Weights of a small transformer language model.
Size: 4 heads of 64, vocabulary 1644, 8.84M parameters.
Architecture: LayerNorm after each residual sum, learned positions, tied embeddings.
Training: a variant of SOAP for these matrices, 602M tokens, 4591 steps.
Each number is 500 + 40 x the weight over its row's rms, rounded and kept within 0 to 999. Layers, rows and columns count from 0. Numbers have three digits each. The size before them is the row's rms in percent of the matrix's.

# q: layer 2 attention query, 256x224, rms 0.0565, rows 195-255, columns 56-111
# k: layer 2 attention key, 256x224, rms 0.0574, rows 195-255, columns 56-111
# v: layer 2 attention value, 256x224, rms 0.0576, rows 192-243, columns 56-111
# o: layer 2 attention output (transposed), 256x224, rms 0.0479, rows 192-242, columns 56-111
q195 103:509450534486518530511518562542490556493505473469428524568437511494503475503452502479501538454458488463491514501505552496578565472478475549479469477570437528426583500428
k195 100:474523520493535480477493512483531496619465534560430467497498506408524526496565494503499571563533511516540494476545476488498477480558508535535469468460487472486439440510
q196 097:491461482428473456520514516568440475527457511518449485466357488493459512446544530513517513520475485563435485471530506569494441505509500503530454445483539487513554479516
k196 092:469487520461490585473460516615498514479489554511492526480540494436548506514534529475449467534524500446528486580456461492511531526513436469513519463467596551500486521500
q197 101:496476512489515551515484552495403534498431542548536566499505465447513467472492541543523406476512509493522493593512516513490509580512514577579561482483482533464413516502
k197 099:516487457456513483530560451477493523482499496476463548506539553526487463525570507465516538478515505502558584525550458450487479490531547471559485543530481540518502492495
q198 113:490516494543524464484572518509484619487546452500453521405514495468488522513462525440489481517545467511456541619508467518407555466470470539523512567518427521424519576491
k198 099:494450531570527492543479455570494489491436525553518432549556489493477495505530525512472496487457429491554534537501534555509432491587540488568480463554468523448522495535
q199 101:547541587515527419481499522542501479550530531506517469448428492572536436406450515461541477525503487474453494608482504470481506514455557471543493503460492520481501592512
k199 100:516531470441467455538512481495457568564462509439492503473511564520539518514475548560552527486454501487535521489454394565461467531525461552500486490447492454572519536530
q200 104:554506510520446506518532515525463537460533460514585450479460468472522505564530485456434415455557529548542480512470489447440505458516531522559416469517528490565431542553
k200 103:535505488483564465496457470549462477534461457561497494517505536529487607520532507479520454507481422427560440473477438533495491456446452460459483545524525543518482504495
q201 103:526516527506530621539463503443539427516490522466520461434458468487583456506516525474543425455457488556491474486465480497499484502562472471529603515500487449561518501536
k201 101:496483574492467509539520493501531494532527496520459523492544521543466412474501473552460480469571536507447508532532488497609557578498524495495536502527437472523531521423
q202 111:533511486526520498554423496521540533448444524482478519449579480476486537525509520507571531559518488497462489478531425527524454415462563429456514548510482507478507492549
k202 101:532472493470478549475491545506423444488551541527519462492505468441478449536441495502536533541436460475453544542451531419487457543574498457516521491527514460517473506491
q203 105:538513509569462498564499506490523452459469491506564526536536468455478506535510438552521452508516473408505522480599509483474463451666416530522381473464487532523503532577
k203 101:462496486491496495493458504502493537476479537502466611506450492517501516523500505480480562565473472474409498460522606550530532458481471460465524536523505455492538529529
q204 098:473467503497538533536489563532492485467437470456457541552478511471444484490496463498434547521482584583530510548487567424545459551476479433504516470508465433470556486522
k204 100:532537520540512507484545475501509459535507520533525536478476430494542499502575411545437445502544532590563450502516483516471520530512493466555560513573455546451547482507
q205 110:553504492516526482528513494457544480452475487501525509465485490535454501488458578518488525503584545499502425512447520521502484546545533467539491480508526490489466438470
k205 105:485473582605484470498497538460563513515471488510486537477529466447534486410469525485494530502517457527431481473527518452466489547413454420537504567521520521425573491466
q206 102:547479533487553488489485452430485452526560486446523496452574505471414528426459453495453520520510554453453468537496468538484511449467511510606483459502559542500492450510
k206 100:479524488475546453546506456526527531487490452495521392557479496472537496444499531508501465484540440482441529502541503553521502525581537535443501532551520498581534465428
q207 111:487557510477495504611493515441482529520487508498551468491499521445454522621483489398491480499544498572463505526477485542567486509458448538537445511474533471530495490551
k207 102:525522447470534507548498604559525539490538446451538476462481486562481445430531487524523439520412562487449476458477543479502544473484495514511511543459443499516454539462
q208 101:521564570502477532535489535507506476495441556449501430547532511512516502494500534441457558466514535472467454569580524544485534479469484516568485480521429439463493455487
k208 099:536482546536446519560462489511501510510500440532476513489460553438540544558487488425446503504503457548566551565442486438518413489488513487492562509519456513503447496562
q209 106:492577472482500482498520478431430526528453502458415460516500544483436562565510475416433537466454410511476492514501549479477495560581512505476514598492557457541504466521
k209 099:411562519464508538504438567463538465491493544491461541487477571498493450436516507474559462498440500481480432417492487442448507504458409529487481532496444530495508439461
q210 101:498513481431557543522456486522496495515484548455488446544536555558508452482528526547525493496564446537503570515574483491513539609571484478459448462478435483439481462480
k210 094:458542486533474457506495504540517504499528520499489535468512475503489409486449528523632553461549503447510441518581458527520541421511530515498519504482585432508476506505
q211 102:466501448526508516545447530476540570485496565526507526443526455561505593509572520442476471495520453508487525537488454525523532430475497468521468486468451547470508466483
k211 103:513509524474493519496472525539510478503433505463480506485562492428535494486500550518522558486513527448514542467493493494519469539512434512502535502495588441612566551549
q212 111:476455464450477490495543489579445539443511475577514523571458520545535442470577462560480577522542453445461483485540558537513457522427518578508446505540485561566471508455
k212 106:417393477449511470501535391514519513488524627446527480598512504448518515494546456430429522474518586516500457503483467448520509487482515479443440482454533571470553471497
q213 107:508442546534514418510502492523438508436524512515519564502451602447509519524442470475484538530496510475511489431515487459473551517423473547450478511543447527479514445486
k213 106:476502468550473485454535576482513460399549464587502516540566560491516481501586462544524525512493483447503492459492494494569497446510489466525447454500475499541398434522
q214 118:500537489520413479511527524546508434536422485543542480473534535521528398512462464490577445521505550553442466546531445434556466509559526434494446464515495466484565447534
k214 107:589519480493468507522539513472440513575502487533443501440484480569604523563451578471541458569554519506480546471532503568479557468577459568533474485471466572440522441428
q215 107:515429517496475494479459476499553518540550530551487544509544470451533506472473494517547475508511588498483572528482448470462542536470479530536529526521512535507507526556
k215 105:441475494560576433506519413484473575460498448514493521545498521597479523498543502523458480495532582529481489569424500542524493509503585515508485481516466482487429499460
q216 109:531547431568437503524527474492456522498487509474537445493498487470514486533468482482479478542417528500486494468475523555513543455536550487498517565566492539473479548551
k216 107:433526491484487464449510519499494458576541540522497544548547568443497502506516475506446543469491438459518505431495464520460459529463453529564533509520434489497556412452
q217 107:521464432433496526507443512476498520497429551479453463489483523486523504478494499535537496472509494519431475571492518569515538543500455477519511494517399520490536546576
k217 097:436529481563495490455525497491519515541523552532464438524391504437488486541506434502465453481522547482546439534475453520517492538525396470519555493476475479540511517544
q218 097:482432452576417473499473471549547556510558484479549506501547483525543493397520492560505493391413414496451505539547529536546476427504551547495431493454437473448527524414
k218 097:462491529503468444416567520521425475490512514548460513535496473453479466527532531511494606504526444430520511442478507487434554434523515447543517484485540509566512484434
q219 103:554542492474444498483504482420397524517537566552487523530459599516485503494508491474432500502487476514515485496542492532426470530470481523477509444549523511470578557479
k219 107:475516469457527528489550474536507476501497508541487471478507588473538507551444489438463484469516565555555457436534545453542465526595433484531447502532548464506509521480
q220 115:517511449563419556527487489483519568491526494528471516504487486490447518594571563539502521527515458485504465463544550489466432417482482528496498512539510509560594470514
k220 106:490536521488498520585466470552554493477466452435547502504483484483511537454487479496512488483557539494532466538542495460513480573419463507440496591532474523446519502458
q221 115:552510524522428437491488424508488517499509446474509514556532525527473458548562470471477492464530551533508536495485574493545471454437615554490480487450518479498519475474
k221 106:512548502420437500519502504564460508431482499495493485444563522551419501493570502549547521500501498530457487514489486499441465502548505481474471462527551515512482550522
q222 106:541511443488514586543551449497498447502470439565556503513534484484571497444502519525458525548476472504423428518477470459500526570495497536454449467504474535499529552526
k222 103:481471533465457467486486490386453457512578435493560567474563492492529508474553432543497532464503473438472426534509507495535489550509519463487432541539506554540500471451
q223 100:475466500532546550511497541407503518504532501508422474498513426533489475534520518419517486483496482475436408477516487533525565541537404470435469508478559501470437510538
k223 098:495494501501453485404427464521526526510515551547472559556547478426534452520453506503428484536475563451440516511516518475474488535516500526464544499452417483520522473449
q224 103:437449537560468486495497518434482538482565452434587462490478486519575469502526526509524561506429523419520479500575541544540561459512415492531455515492512505583510483481
k224 104:527536524552475432492511557497493584527493492561519580574440526528496526436463469508497566490460542454422522434540487487489445457523448510526488462549445407517500542557
q225 113:563439464475479444523562537489408518486446492460588481484513524426458532483487544552482513468507512468546524481503575458493464510499519511486505595560545516498466589462
k225 107:408482471467528468577528551462521448499533514496511541467462491475487505484500439448487580517524513490471436524535511486538467426507481486444488522508478527467571508528
q226 108:510463499539522474544513525487461556448551491513488542576485503523478488528441514541529490520469529499517445573462548456525567480593449514534520513428510443474526467534
k226 103:515453408534516479511477486499559491576477554507466498537489542444482580539484465476424494473488516426542471452413560507481561468559511525500510516509476502488497584518
q227 104:513453472537510510496553546499541545585406519489486543458536470499530544551516508515525502531566543606472433518538512463546449466508468454522481447487522437545485449501
k227 101:555545513549463560518550535544451559459500507489546571457532539487509552492552486502505436453543467511536492484539473435514469502586512473424560530528499492512475557542
q228 115:421448446504474535525473495441521475469529537527524495546513469438523550537522476514520518498498459513490522546525471461472529431492444477504493519450442514473505515528
k228 104:547479441535546480528475435514500472504528562474513525606509434480545499534507465535532568426527536528487503501504441575565543491498483509458519536507511437567475512504
q229 112:446568486533496500474498438454517503527497537559524487531527488559500363498458534447501499491488534448553501471447577465543397529503499476479491470483383448530516439522
k229 104:555477526502468493526521483470483425551497525438464540481459499524450455439478541484540447471494440524524531453517493467578556539514529549553482485468439474458472547463
q230 106:531479470470510500534471474507546382566503479492447565523482498444429459545553465494484490477471546473496522481507496490538516460574486522555456515506490488485536572498
k230 105:507550520473513504445595456502566526501501494531476520568511473535519532507489509410538454574537519546459511478434565478412503520502455452485488491482529484471530406463
q231 109:449516497474473535485492480497564499518433531534476501504531563495524475528466511498465518500442486501536519476531501509519454501439554518478515467477489502526565476485
k231 101:488519562490500463460479475503525353535457485525494516541498426537514522543508501573521458537461516508522457458515481539531548500516462477528415465445493514480463496507
q232 105:509473488453482476540489471531485534514486506441541516486562430533496481511433534498497437532466546475487496495563481483497446506573558495525466394481470500552498555490
k232 097:506484503480466463441497504558548545557509459485503549516447494550471542480495500495509522546401480465519525551518483473514597507470489512465556544463540502480427501483
q233 109:477491495481511525504512522502506582506499424493582405481431493557487532448536526509631550577454569463554521489520479535437418492530486470558504573510512600450548465469
k233 101:435518458536560461542462474526524498520514560530557554489514532552506513463445523525501514553509475444493481509574502518512484441520534576559496494500474481563495544559
q234 101:536512499537503521537455454429510475498482501454455478460453535542551495480513532498485457516474529488475510423503543559495586544453593551444547528483476536471542577506
k234 101:436494588538526501449466555504488510480501490534459478498551502512530483587518425498491511463439454481427410463480536501530448490499444493524496500509478563523490528494
q235 100:503526521504574444498485548529517464550495506449510496436556481463423532543438530481535492514509521500469471453457543488381426462468413513507585490545466483502542510552
k235 097:519509451508493557529542521532511472518475449404491499480462511487500459466512497562489429592518481522527453546520439524518514447554478543530506449488487523453527510463
q236 106:446599451456505447465515478499504458542514440426514481591483543485459548551539496424509515515470524542463502562534459545496547505491519583499503417446503535467508549547
k236 103:476488492502499526542562543517502576534441542570432487440516431479518524480479428515464457568479527458466491456476589571483547504536392528514420521515455479440510541521
q237 103:549550519452518518474522474497484566419471504541472568529524498531498520501535446624540562550558465522480526471484432493469484468531532440467497569534467578527439457478
k237 101:528458497475469535455462502539548559470537588512546614433518503538471460501484422424563516484501495526501610479504482479507417511496606497443476529518495476478494564505
q238 106:480507440529505475544494424498507497523589463543566456481531507477505487470548519426444508521428563464478550547483562591514482446477507466494446583501493540533524487532
k238 105:501548505486455520528458475455488494504518476442442563479451516452486541533461461538538561485461527421474388426585462525483544455472432461466492538488512461466533452460
q239 104:422396550536482557555525484426535476460490453521476518466497532503475449533500474478529559511515493509534500565585551544506584576524545555487489512509531487525508452525
k239 104:457501509509472456525492504513537549549509542534483515493499464562555499429517409497472554489476494511476461574481515508425517586496491491532533498433482527491463468582
q240 105:530522479525520502456427496443502544472559491450506532506499500542523525502431529439448468449537559478478531522495498564527452472493476503477445543470563443497448482451
k240 104:499494456499424577460542476513528538531493532497504465544568569545481486543464551487489463472533548428544459468497522476521484522477526450527522509477496482476532471482
q241 110:493527517520585432499444523466470501552555426569494452532444487498477518479553449492532482453472533452535548458466502514465484484569501454452485512571467469503480450500
k241 111:454532533631528535504478435508501493515469450506577517452532480548509572458463464544561403523458544529480469528458471463563485484508473514468484470549483485510522506498
q242 117:569451487563416421462565494515431526493571552547528547481480440553495467437475486508531587513455493469463489421468486535443498509533534489539554566563475514486514469487
k242 109:425493514504472481433543516491455482512505486505536514642560509453482476498466462563506576396473459463501522415516490461514490489518484507558447528499568485527533500510
q243 109:486483525523472503475536573527474476583543539464418543506469559453527410497570441514452498468425469442540534470499389432573411513512611539471483492502503507565563497506
k243 109:533471482483502490475588461487517529494466451452447523561465486502480494502507571484502469495521519489503497510481525542469515567507509505501459534470573582508438459494
q244 106:466536505519515548412476554548516522499506493458483450539499490426468374527485464487512563501563536519507529456485471507506521515458491507555503534565555460434475540510
k244 112:544407480535491556540503506523508489557424489467439472480454540532486449492493487498515498491505446552521448496539521572550479536556530539455514486521511504591505513500
q245 104:502555501441517507520543508478576513507440485453490509451463507463481573542562486550480490396453578468567449501477465460465479443518467485463552460507443501432392531503
k245 104:535478552481493532484454441502477500457509575541496484485532594543498521489460526456479432531482584443556489521465483488491511479519519542558516525437489414548514440495
q246 108:475455462496507482540521472519525524455518486518516468539480460388484509517556537509570499399518476492478472458477442504528474448429537590536473503498523476487550554491
k246 104:503506524499482468513507457554478446470487584427414467504470569482599471476550473482508479630484595470453483521505460500542460475457497520473512576552588494520508434481
q247 099:548516494484544526561546517457566508576448577453435440528517559509564544500471451521570442515522508546495462452490602531481489535459472531498429465518438435540505532568
k247 100:568448458485561489437491499515479491519509481497524549515446535526489476442470533576485505466406580549453542544504459558469501558470554474589421486555437490515484451505
q248 101:509481521508473520501517530544488521550501547544568517438486472536485570444492505462407516496420508489591472442460508498531508578506591529525536507516535470517466441489
k248 099:517490458494483536479483490525428490500460496498461518452586516458452427523538517472558552545550529478412500558512508511450511466503511537481523531510458558423522450528
q249 098:513508606550510442495521477512449570429567490480439529544437513551539508524467579521455426510501467487436486497442527536491460503538483470496447491480384493516479480526
k249 098:460519526517425445449554515526552491507540543400510504513604563483563567486543527466511498508467507499493533590534516402473477524451563500521498524465531505421525489508
q250 103:502483446535509574553464555424522473491494523525449459425497514520570553473461458463410499520569465480544442448440504507497574502559528587485505474503481537514443523544
k250 102:482461437515495432521559517540546453418514494495497508420436443415420518542468549506447506539534484496477487563505526512485551510508547517514499465539419546520528460461
q251 099:525525519447472591432443526509493543496456542543526497550399472474449511513524522461457513462470494483499445482520557499469575573496507452492475537468544460509422570568
k251 095:479547498533542522537488521473425455536472522512475452476527484483470483511514486508458492449516519478523463532507459525517565466477545525468565492525448399506525398459
q252 103:545548486479529417449523469476447498543522532496525491473540533491528541600560427567522452493477546518529531591519436595514546479467479477501475554471543486511482569459
k252 107:441505519514506508447493432518561509499489544492445462557481472508533555540500468470582502504497499483472504564399539516542495476503493477495516507530540533463406452531
q253 111:439508504424537558458515506487529529457477439528509475466511478468472479495581473540527550512524488459504584511477527479539521479577452443507434475503466481553529490501
k253 107:560542505459460482440577494430512469583501484555473507542507533505485534461474521488495476397534500463478535474482535493444510539450535489528458511438524438503538501457
q254 100:521546466492580571494565565527486452513472460479541520525521534491525456493466507520517548504496514484496466491558529512503466493420507471502424490499451545517444561561
k254 098:524461554522545479529563481459498521515573472529551500493394433452423460544528501452471527492530452488523539457472378539509493513523483495525536554511440502472545468511
q255 119:458460530473462528508489408536538588450510506469517470416544508506486492500427525550504547502480577507508464573444458462423476488465583463468563442504487564512481570474
k255 115:504448465516511454471493459533509447496513503489524487552509434497508525525573587479518534472581515496493507481549476526519514441538501526527526554473471496513494524501
v192 095:497469553441519540501449489544557537490528502430527517491480512541537501535586561466509476520453508596467562477485590431460504526595525513526519497511569473521502552506
o192 088:512494537430503543518525410553503566497462567551501461512525436532576521540567489538538515568495465509468516490498545525551518491597499523421556470554539428522463494503
v193 086:564518551493424514568522537534513550482514476502522476521515434424485418475497458544481512457490490499469533435477502499481554411517459477522437458498518545575556569541
o193 091:444472460485447424467566501521550491521565483479525523475519457522475508513504456552437465506519537469387531453417514464467453442457501451518439507491524551474580570442
v194 089:504529575503467528527398503476533480540579454490438501448513476516428510480526506484453521555455422550551470471471537492520537459521501617537484459506527440540487476487
o194 088:467539521545521463485498463454526433514442484547485528482534541531440544489463504491616491488439542463426541541550492488475532522602539518477439448548571440497544526574
v195 093:495532541469463529554520515498442425559515491545522451507484528426462461465575435531460524551509481485507438465445499480492408467497444550520505454500595441447421451527
o195 087:490591521474520485588516473443454487465449548451473483573491408397449512425523489452507460553433507522522543503450514500493482522510480556496400489509618445467480495499
v196 094:545510577460494491551525488488448492474555451526456585459499533486511491522506395595520552495571486455519479502525515532476535467476504507521475535495428528531525507492
o196 094:533457513457441550491531464486518534509459523565530519479560558459540456483473485541496527481496474435522493487533553543405470510470559496521563534490534472494500493564
v197 099:453483521490508503456494519486508445382470471523455452527552446533528435447563468554512558521486482482603474568489511496432476438571550518517530490543428484494473475518
o197 096:497515494482484561443459475459612439469540489485489566543503399530401531482532465491509531558491467505548548504548563564489480458501489474517491509496551448545505425452
v198 086:601482491498502516453473484529537540531466476534479504493565510493508515479527490589447513403466475550415485517519474565546539488537494495510441508487492502522446515531
o198 086:440500582435551474496491498424435469501518471571507503494528528466530552495524458507512469457491446484406477514505531452557537474479493495594400510486597526488519453442
v199 086:524457518469474581469469468510497472498508478521548539448551417438505497454509497456540600498479474445452479493454504515496516500503521543522475516496545574492528533470
o199 085:611463492511501477561461522467507546517427507493454550502568494491460415540511520489438585530474478413449500497529542544520522456525451540536557484505530485491435513543
v200 094:556490479451517474511481562508481509586535460454440551538480511487442514485505458517522460581507448452503511508537514526475488489457506468520543503498473554519527511403
o200 095:529528400570402468528511443562553484540466580568495534512483536453515416499427572559484487503499462450518532506539562499547488503517494550482545519532490491423544562513
v201 094:506525525461457569494438532580520496486525594498506459479538504506547473522461531533577502487521535466498509515481559561535464519600563462564438549458422486484459495504
o201 093:446487540481512477436484532564466446485556560562523471470521527525488533503502544526578562559466509488502518441506438505538545429503517458518483525515440432520500485467
v202 096:542515545490525503470422462425464499485459435489492521514554506558566453515559462514462530481472524418506477494454484455503482532506477515527472456496528557553475479561
o202 093:563472526426476458488434490439495499478423485559483574472518499509527494553512495490454526568493477459492521396483465506485439520502446475466498533465478566446481526468
v203 100:421504471541475513463511555482504538492512508557537571496530485466511454507408539455449498510459522447477503494495533459569511513503524553494479487509512486453525515494
o203 099:489537454423503476413455502465483501523509547481524491531533465505441435461457514514478450508554548516469512442533473485532484498516478563478489497506388535488547537488
v204 089:463589491463503514481535476512492528473483493569520447482584473485515531537560488492448459515487525458441509491499512475453518470582544494483524510483467513511449557465
o204 081:545505501466483476471534494469474477516527540438510535447494534550455508561539563482517560538477538481455523525516486485444542460552478462585400483498498591496491515599
v205 097:529504450554473514467545538486466501484507600501500491559496514438487526491495498539610596424508523504543496500558468476546552510568586562508543511475480440439499554527
o205 095:541484488535523552484468519447457553484525555482457519457545475502512531430545459409507443555513516515482527456513375447443532483463500569505500492543477512521535511571
v206 092:520554516558501514530459535450526465489502492509545486528508444485558498458461506503508540489525505475520481440528511533507484456457456501532472568514490377571533534445
o206 090:540517459412442548512544522427505487529503515522555460590564514450480473431528485444504510501501561509483496459560481578469496518478508457474481489551519476602499524411
v207 101:494511508518422466422588461493541496523512516502573467500453518515469534511540539531514465544509470471541425368476458527544585547472524512541499525569613537483486578541
o207 100:502481475424528533456564520484511500453416487422520439464498548481442555564522446464455457534506448452513541503440484507552471532530595557504476543472479550485442527467
v208 092:485485470467531514499465552432456518521521488501483476538459540534505549470458511538472543423422430451454445387489508476508460418529529508477511472503514513453557589574
o208 090:505496496495506441562545466453440548569517533463568505485538475557555532519535435549491432521547438444497485518548566442477504453551542514534536477494485502489565451544
v209 103:392451523498527504540514509452535458499499418516510449507495509497475463481488520443491487509391529519492480459526519523469484564463516484462514529484493530509444466553
o209 098:463501488532504489529486483495496433592461472499500440521536478512518510506481507442431486591528476492457543548535431482476470513494557539545515531457547578522478515534
v210 086:512509505446502532492512483531485532495545459517499562479521578450342490523439475535424484542518501575457591454479555506501519509521474586502435512546445468491474488468
o210 087:429524455485534527531547480455572476496402501497504469516555547511450518483476451475480500511472451488498569530484473433553442500554508553554478435485449431474500525465
v211 086:462579493507507496480539464489436516546538532502523538481474470451510506513486495471492477520465578566530499493524500509541558460501565527505473512479469515495504465432
o211 088:478583504486543462491567478434455564477578494510518540474499451557498454447518561450589534483516552574505500465511506450478472501533453471468451465488470521537462419521
v212 095:472471520509554481504563520501490473549418565448479573574534474514484484469464535497470418436582554476460450436480562548564501470507463506530513497532556452538554540515
o212 094:528468524510568508510495556478520537482486571464484568469520507466492429514556521461476474373540537534458501455523490515468550507481484486569414528534532467492472542519
v213 091:479507504451459540467468516577517465473565549501518502486547547481449537533489546469521500577529620462547567478456468486513467465483504533511499537510533488407601583474
o213 097:510406507553441554500500466483488450469536511440479503529458526564523429546488561497499408535470459473530495522428480525459568440533428512431455525532531525489575519430
v214 095:502571538515479492431511497450476449495444482474450541471526513440533499511529458498508534518539548514518464497515547495602518439535616480539541468481462554492412444478
o214 095:559559451453497463428507480461601567514476440486419515475435499448517434510474482477516503511567485570510546503507502502449499512549509473505444551560488442538519507499
v215 083:486536468486556551532508555491520513510569483548484485402539467499506428551538545528453508556527529521493530514490489539484514523522547415546468480498518489488470590505
o215 087:465553506516550524565543516535481560506459615514569544504492542508489457477549566452513503495502526489468563479449484465487469555446535498529483478483561535521522550531
v216 096:465576564477516568491531517508536517566517462455492458491548460440476565463499462460518550509490466540528484482548512500513490531480384596424519493464542473505497514518
o216 100:492522478509429460559449546529463549538508533480503487515474461430426463462481582541493554406443443504471571471478531553503469580457443472482521478459479495426516458545
v217 095:498492533472505449557524457501476448508461495490530540481526573475496470522556510527533477577459513519506469449487440473514417433514533491464427471542501479627472536525
o217 093:525569469443403487536529409478512485536454479442490533416482501446452525559528550429483513498542480557468492529477449480563454601500539547516432510530588444418427527495
v218 095:571485526491434456524459489570580516494518514563513481530530512535477487438500495532506472534484489535513499437485505520525535539514525549536528474471549390459389439367
o218 091:451462539487413506536449500517537497505521496529468472507540461519432580518496489471499454486528539540495457543464489462532538529530526496540506414545571437493442510476
v219 096:526507520509466467506474572503530565515505537521505506555522479499494487512433516458579490517500575494554459496525536508444408474487541487478544537577487439520576489549
o219 102:487463550475451503471498489473587541556510564479491506532506496471514466529432500420529528440547560531498548546488469535543508555453531551467489462539494495526517478431
v220 094:577453487468512465454503481461477463502477471510539425509491536482527483515526465501472593478481508556514476485477525526602471524423509474489433535489525507478526475487
o220 093:454470488520422495508516557457441482460492507551495535518510534378563503529535450575516549534461482456446451595451515581452492433420465487452472501404510472556500496492
v221 100:479434461553524512491457515528543479491454527411389515464466513428486487567438579473496498496512473490588473461543524489460557457498510506496540608583543454503494508478
o221 093:584472531573485467524509505544576454536488445433470506465519486411483506400536424522463487474465494509411532518476468520423502486466487574523526523524525544553548402464
v222 091:516501535482492542513552534492469455484488491482441498521583491484448527492532474570519539584486470467527438522420528536484524490490456502494540446528497496463487521488
o222 096:545595549527507520410473476519507491487480511485472536556497550482543514463451530478509468467539520445465533547465520427481430482515510527546427540504555450482580547515
v223 099:468469495465507507441444542510507520480479476519505482491472571471480481469421517463528488541536496515488564555536525483526506469436456502590504594523540552437483494471
o223 098:517405543532480545536484515471517539558492492548462484447438534485524500524462466507504474568462500556528494565511513539549558506541444495518496490489491534462531491442
v224 094:483480528534467539521495488543492462559532496491426535543531560486512442548474517457547499421529484517506521545541439440524466607464455467540542465486518511491519454467
o224 087:473534467574441527545485505487537525469448505557441534511490503450527469439488548546527478476494409462495499524474458481527481516504591529517503487431500560539569498440
v225 105:510481561514487470479542510482521427491500435462467465501459481531542462487500510460506467486526398570527544497522525562526497539481577529537481518492547445581485475517
o225 099:537502550494476485475507519470537524467489428499514534464543455451466549471456521464544507482526563559471587465469520500568473528479492463510526490495549562610467465512
v226 092:531483506452536493498520419521515471465520496515505468492374475472542503473466539479511446462483495517550482471563463554470447514506547484491461515524482467558502551403
o226 095:484515539522527493502465457527474516560569573423450463539492540436543472436519497553438501493542498495496515518578453532558472460478549458421440466521544501571501479494
v227 094:517555530558467473527433494492516400505506490442568595490560470493497530417438479411496527520484511525493476496475478512441496564532525478583531560508509455400467490496
o227 093:551560503519508541476550433497556526455469507504462548507522507500519532453457478485453550508479497574551446487432495495486432497557526500502544505543510432486477475459
v228 093:442502482502442547504507575468520455559503477558487505543520453469428465501466486417549550570534460442584521477470534500497421499474529533447578476534521434444451469480
o228 098:494529482586452541513552536485474522463510511510481526520530478487484422474522572428516471506531575527481586555458543457433468572517397545490460464517512433500512476533
v229 088:488509451541489456477478478538491546480494558543465507480526484480556436508436489514584474490541430527467533511534501558491507571488510565506549532551527490481478479604
o229 089:505491523546520506482472555535512472438507517471450444465451456485455481497477448470552539573500494528564556460517508494486453543553518455587562479456452484502462521524
v230 095:452476501495480434511462525507497456550386468477439524449511516490478483476435488501472493507584557561496471472454497516498486539547525537483529501550389632482465493445
o230 091:462512446471466481550444403492564512484468477492456507487478524421455482481474515523488513446524490440489522523426487560487512522505478415487522484456435484463461529550
v231 088:536472504541422490501532435551502466567472507420565551523504530491533474522426505510504509562535505482508482492531518493450461611519407539469479493529472463562494542540
o231 086:567486528516503451438494496526542483583451512519552434486453545510475501472449509513474511565595575495518430537484511488523401511488521487507447518540524563525501420489
v232 100:523544580494585542476510494451456526522597461474500462444508454447510453435507492534508470496518434540527583547539449569504482539349504486499509531494480468505527457548
o232 097:564504492500491487468537458466539537568580498503455546436543497482474430465447545562509522468492480526508536524571499531456415502415521471523499502488539493387491476487
v233 098:505540512548498491406542436468449433495519485566467525540468537538455501496531499467463517452433422466463422462490516522487473524509463471516484511550512522460469518480
o233 096:509575479519462517465491518442414440463528440544441521560503510498551481493478494443492541597552507449515472473565542485521457509536619466511464546531564543499439468548
v234 094:440548415500467562499467506501508483468564518487564485527580489589443493452500508463495453547502487560526420454473495455482483508475521554505465468456449480465428458463
o234 101:471563507483501506514477540561518545441425516438502400512479492484449502476561497417448510567490435546579521428519493493504447535556449545518511437503536512552427547530
v235 091:496602479424459507513474477458417457480488467440497499504465545507463496532572486487509523472548491478434464521535491515484507462451416569522490521527498443502540542516
o235 096:505571513495521443530490441486426484528560551461503489567452575489432406480484465543503524483469456468472477465533520540565524491418505531494549523488552469476510530537
v236 098:483559515495501526547529589464496468463445472578459475447523458523487611506511545521451579495537492512506502426526512466530493518502507483388543551506523449446466523476
o236 096:440494455516543531471484609531565542527408452483499488472529506516530506526526527408481497484528499433508480549469558438461450459529557513545538564559443471468472511520
v237 095:450512492584480481515473557498470448502496527479448554502544492497464431518492459480537536544522537434501460490458471445476575508467491501507493516511499480529529494539
o237 091:519490544535451485506516461452524535577563504447520495484478544461416498512486417481493522511518555449441495506492412539491537482528451571502473454543466549505513593488
v238 088:519516510465524519568548465420524505523469467491565525465462521443469460474515527516456459487457529503493504515505482529510514498552582453493527543541566585466548505461
o238 091:470572515615537525531513415503488553517490496470470484401518475472527450465568484465417484473480522521484463541507440511519532519485517483494457517505511570430465480505
v239 091:479516489567449524501527555501541426505533506489473513479429363527516435542499537547479549571491389513552564407444569493410454449485504489507556488507515451460463413521
o239 093:526544512612437538507530541525496520462456498456458442464468526515560485459530535427503497534484458491500555525436575459454493565480510451525518531535565476535493436530
v240 101:521477493430530594503474477468517509562436541519485525498475462556537525480513554534498572490497481520491499498464472510426514513462567545537521517444453543500546596434
o240 099:522555546444512549504447428485492463466495482501478484559447540520499447431520547530522475519470442493504469463515546478539509544506508489535511521470426422490508615536
v241 096:529537505556545518426504506480474486507534464530489450485498419566480544479469510454541479484469539571479453558541483515530505573436537503511477396557481457533509516448
o241 096:511599536465523501543536494480513527506538494516503476459472471541524534472523545442494440456425505574476458500532533513493551518461565436422478451519460551491426465482
v242 096:488489506434563524523516459486476507440444570392521506520457413488533539511517516480513459569435557525547458440498476563531558563478503488518438538468504488481485473467
o242 098:561537460527544554535451468529484551499479475388564543516462452472466544469501522551513480554492570500517479489505490466451578519449484449537523577533472521518475544488
v243 095:541564589565531502502529480525516464523487568538483464540515467527563402549482422511535523428437420520512568513498547531543502458459490488464580515502475468501412532532